From a checkpoint of a small transformer trained on Wikipedia.
Architecture: LayerNorm before each block, rotary positions, no biases in attention or MLP, untied embeddings, attention and MLP in parallel.
Each number is 128 + 32 x the weight over its row's rms, rounded and kept within 0 to 255. Layers, rows and columns count from 0. Numbers have three digits each. The size before them is the row's rms in percent of the matrix's.

# layer 2 MLP down, 96x256, rms 0.288, rows 43-85, columns 64-127
101:118112099104195162090153116129127156150112118122134110054175133111106102168098109096104119129115109103157088136129125098225085162075127186145179067096142139139215128137156133096161091130117094
115:135133135108132113094107134084074113100208104157159132121103113088127107095148137103105144107172133091142115103096166137144102123136185108136125134121120128221148170087081144072098155191132145
094:149095094084121127076148120106083110134154131123132055119125131092202125162158106117141160160088172100140154109112129101099068147111113123175086095120073077121150140104139103154150127159144075
119:065084132133111113145136068144163132127153160146196153127109116145197184070054099156097104094128093100155098115171138185115112129144106094149139151102106111169121147121140176094135107160159120
194:158190134107166094096160084158100101142130136162078123135159162119154162135081154099165136152160144142103150131136140050089179072093179177076146101144102096117076149169105045147069113095051123
096:056150099156102057084132074154109145121133097135066150110148123123167113147049082170145116161131116121119106127112173132063127162151166139132085100097145119135077102235119145122109161142095148
083:104127129165136150136149201133164096166133166118138156162111101087163159159184080136171113113087175120141114174167114062102127112163140132211111133166157135134049147142139179105068135064124179
097:126147132165124182128105110085136106114118125116148146135124116060063131037048164062145122184147131130128128184159114140077116189186133124136113138137155097166147170147107137102158078076119101
105:077082137167159153161083175189104115120133147054109144081100109112106117112122092180095111114136124124169092070173148095156076164116156104149165191110136107112177168143191119128042177138117159
092:157083070195106090166060060097075143125132138098141173162134134133136132170128099130141090154151146131097112156165170126115104138133069121128138149157129089181151092141159097096118072189150088
088:080158077170070169058033175084114127119083081135112114096092107092138132162114060145143146133104091108073160133101069143144120140172154086177058119150148117159173130082141142090152113141154117
096:140127120141113137193143187132182098120138107125114117103138196135106135113193080185107118192108087134144128099121069135129166097136118122175157121191161115175138087145134142178171142094137134
111:086155157184122167028123049061125084135153085168146148097115161129249146114155124041108132157122145121163144160140167174074100173107120124119083113100139115197113154127067137040178090126126079
095:085117085150085112167136206130141135137096070108125081074144117128189158090158127129114165107125137093086109102117124105099122183108155157173117080094093133097132142173106150188136113113152121
118:154127134123160123110163107146128157125113093149111121132139132156108097166117129164190120112137164179142153025099123118036156134083130141102177118126189146129074143162192176131125162128092133
095:146115172132152138165079178095153091134138150217142132108149140101147132097136125167079150112163126125103141091095117130046162081180118083106129157111150125124098169153105123133085146100111178
094:141119123169132135189108060127144113137132124106151153096167171128108144116078115132104149144107121088171189106111188188096086155159142139178100137092061149121190159100144101153161121208112149
091:150112156137151055145085136155127136111139114117143126114136162097130175127123170136105082111137183114107155166117156128085138132158153114150102173121169143097076169119163121144067165105151124
092:119128103096136081168108214115177148140110088092132180195116116125197105098101095127108176087122141086120148094158105144173101210117109154203108124137109144156145175086094137174120110101135169
093:131120143193145098152144121156091175091138166184115169069128113116117127121160142108139094141124140182151176132092127110120094060069169136053130151112133151122064117183070119168102144139126089
092:124125064119136117143133073128085126119197114156181092137089148115126164120090147144118156139124122113134109100178193123107106112125115128077154071173106158169188148099186159084121127100150132
095:140138120069134115130158101138118134111092134142129124125116088116117130138080070121149139153134163131087082138069153065131097080127119138098156151117118104069107129145167116081168144100081140
093:097104089107117123155163146146140187112171132158152156135100068131059120098133126134142100141111139195157157112138154127143149093144124093185100205142153162097159092061174147136150195118111159
088:110062166186169201162128176129138159090127146147068104119099156126116056085153133127151128076101124127121059146228143115120126055140139156147195154118175168113148140152132103068167060127158122
100:120100126085139143147100100121112132121139080160143152150107118116089095183124133125101138164126195150195120128126164163143093161138203104145080162122146118085122072132146051092141123162101130
112:076122130135140117092197106159147113155155119139151136130169152124171132129164070162132094140140150185144127116077106138144148124106111148150134119216148149109137147135032150135132092178129120
095:136142113090149178050088070131046102128094145171154156085143124176139124148144167124171111156135097086125132086138122073155097124075084140106114069146174103137125113105202094106193117175108148
107:071142071116169121107144131156137111132182107127152116160150160131124083112156119150167146160134149136082123103157175179143114158123113142163154108175096139156095154136152059164079078143108121
103:114105146104108127165134120139117124129094101143138110144114129189111144146108121098115144129127152119161158130098133169173146182196110147161107057160148120166130041087105114090186149143154204
103:164176139151119132063124086175163170148117138142123154186146163168162090116083195111172138140110101143122163222163120142112153175097147147055090113106101100155124147140148102138121081137146106
097:130135135120136105124139147093106167171121173068160150141134119129110135105159135084118049099074117123154155167132125109208120073164081100051105202153162114087129134134109137137140158125104166
097:131166105102128107114119129092171126126125153193143114060124104145087137159135117147113071144191132112097088110100165182160163096137101109104155152134122096160168143072106105125072219199126142
095:103174071133154139189153151064094129123068154114145159087118087090102171123150075118131116157137157145159118104136141133141120123103104177155180137152098105146063142186152151134224168125111144
096:138134103109096136169134149159145143193108078103143127142126171165188126139201164158114119136120147124059166208168181120190132073136109144158078097140090120119146137140067129152165128108122134
103:116124153068077093073129147119059123141139150128166102131097151146077078110174158116086085147149198172117169120159160102212084135142074181106067138155118174131111123129149158140198125096108116
097:166162147107180145136114117099126179176146169137128152138113121147119119108060162172146097121073132131060149081140108144105195147102096090047115140127166139108184103075225147107129136138125163
098:158116146142130116086135169148092087095124109114087130102114165088068182132088140118152128135105140148105141093060146070097152147116116108172170093114138138077048108172103109132187088133132095
124:132086107129120110126111084150175124167116143175153130145140154139083111131128175178100170124094095115108099142100138131142114138112132135094110076104123149123113101092154160122115128098138119
095:145092133116145120158125128085086098168166111120151123144165108119196139129147122159137124129164093152159131163091137136213131131120103117145096094131174073138138182133177124138084156137107174
093:093127117107126114141127200159147151163160153126152128131138182119231068174106096142154162123087177159116182128118145120090166102154156108140114177102131095109157174135064207057098132155127158
096:156158145127176138101110107113145060094114162217169102100118093104146150118119084127103185130119115130028149057117136156120077136117143122076145079110094083113065126126211081103172167099159164
091:170066119165133106070069162139144121134175104135134127109137100201059192131130186115133151134142074102111090139144123141196065061136102127111131134096107159145132145145071053142195108145126134
096:129122114114104075166162141122055116138143135099129143092159101110169094114149137043119070160153156123106132096053118123168133117110088152068132198148138095135201142128117092134166129135110147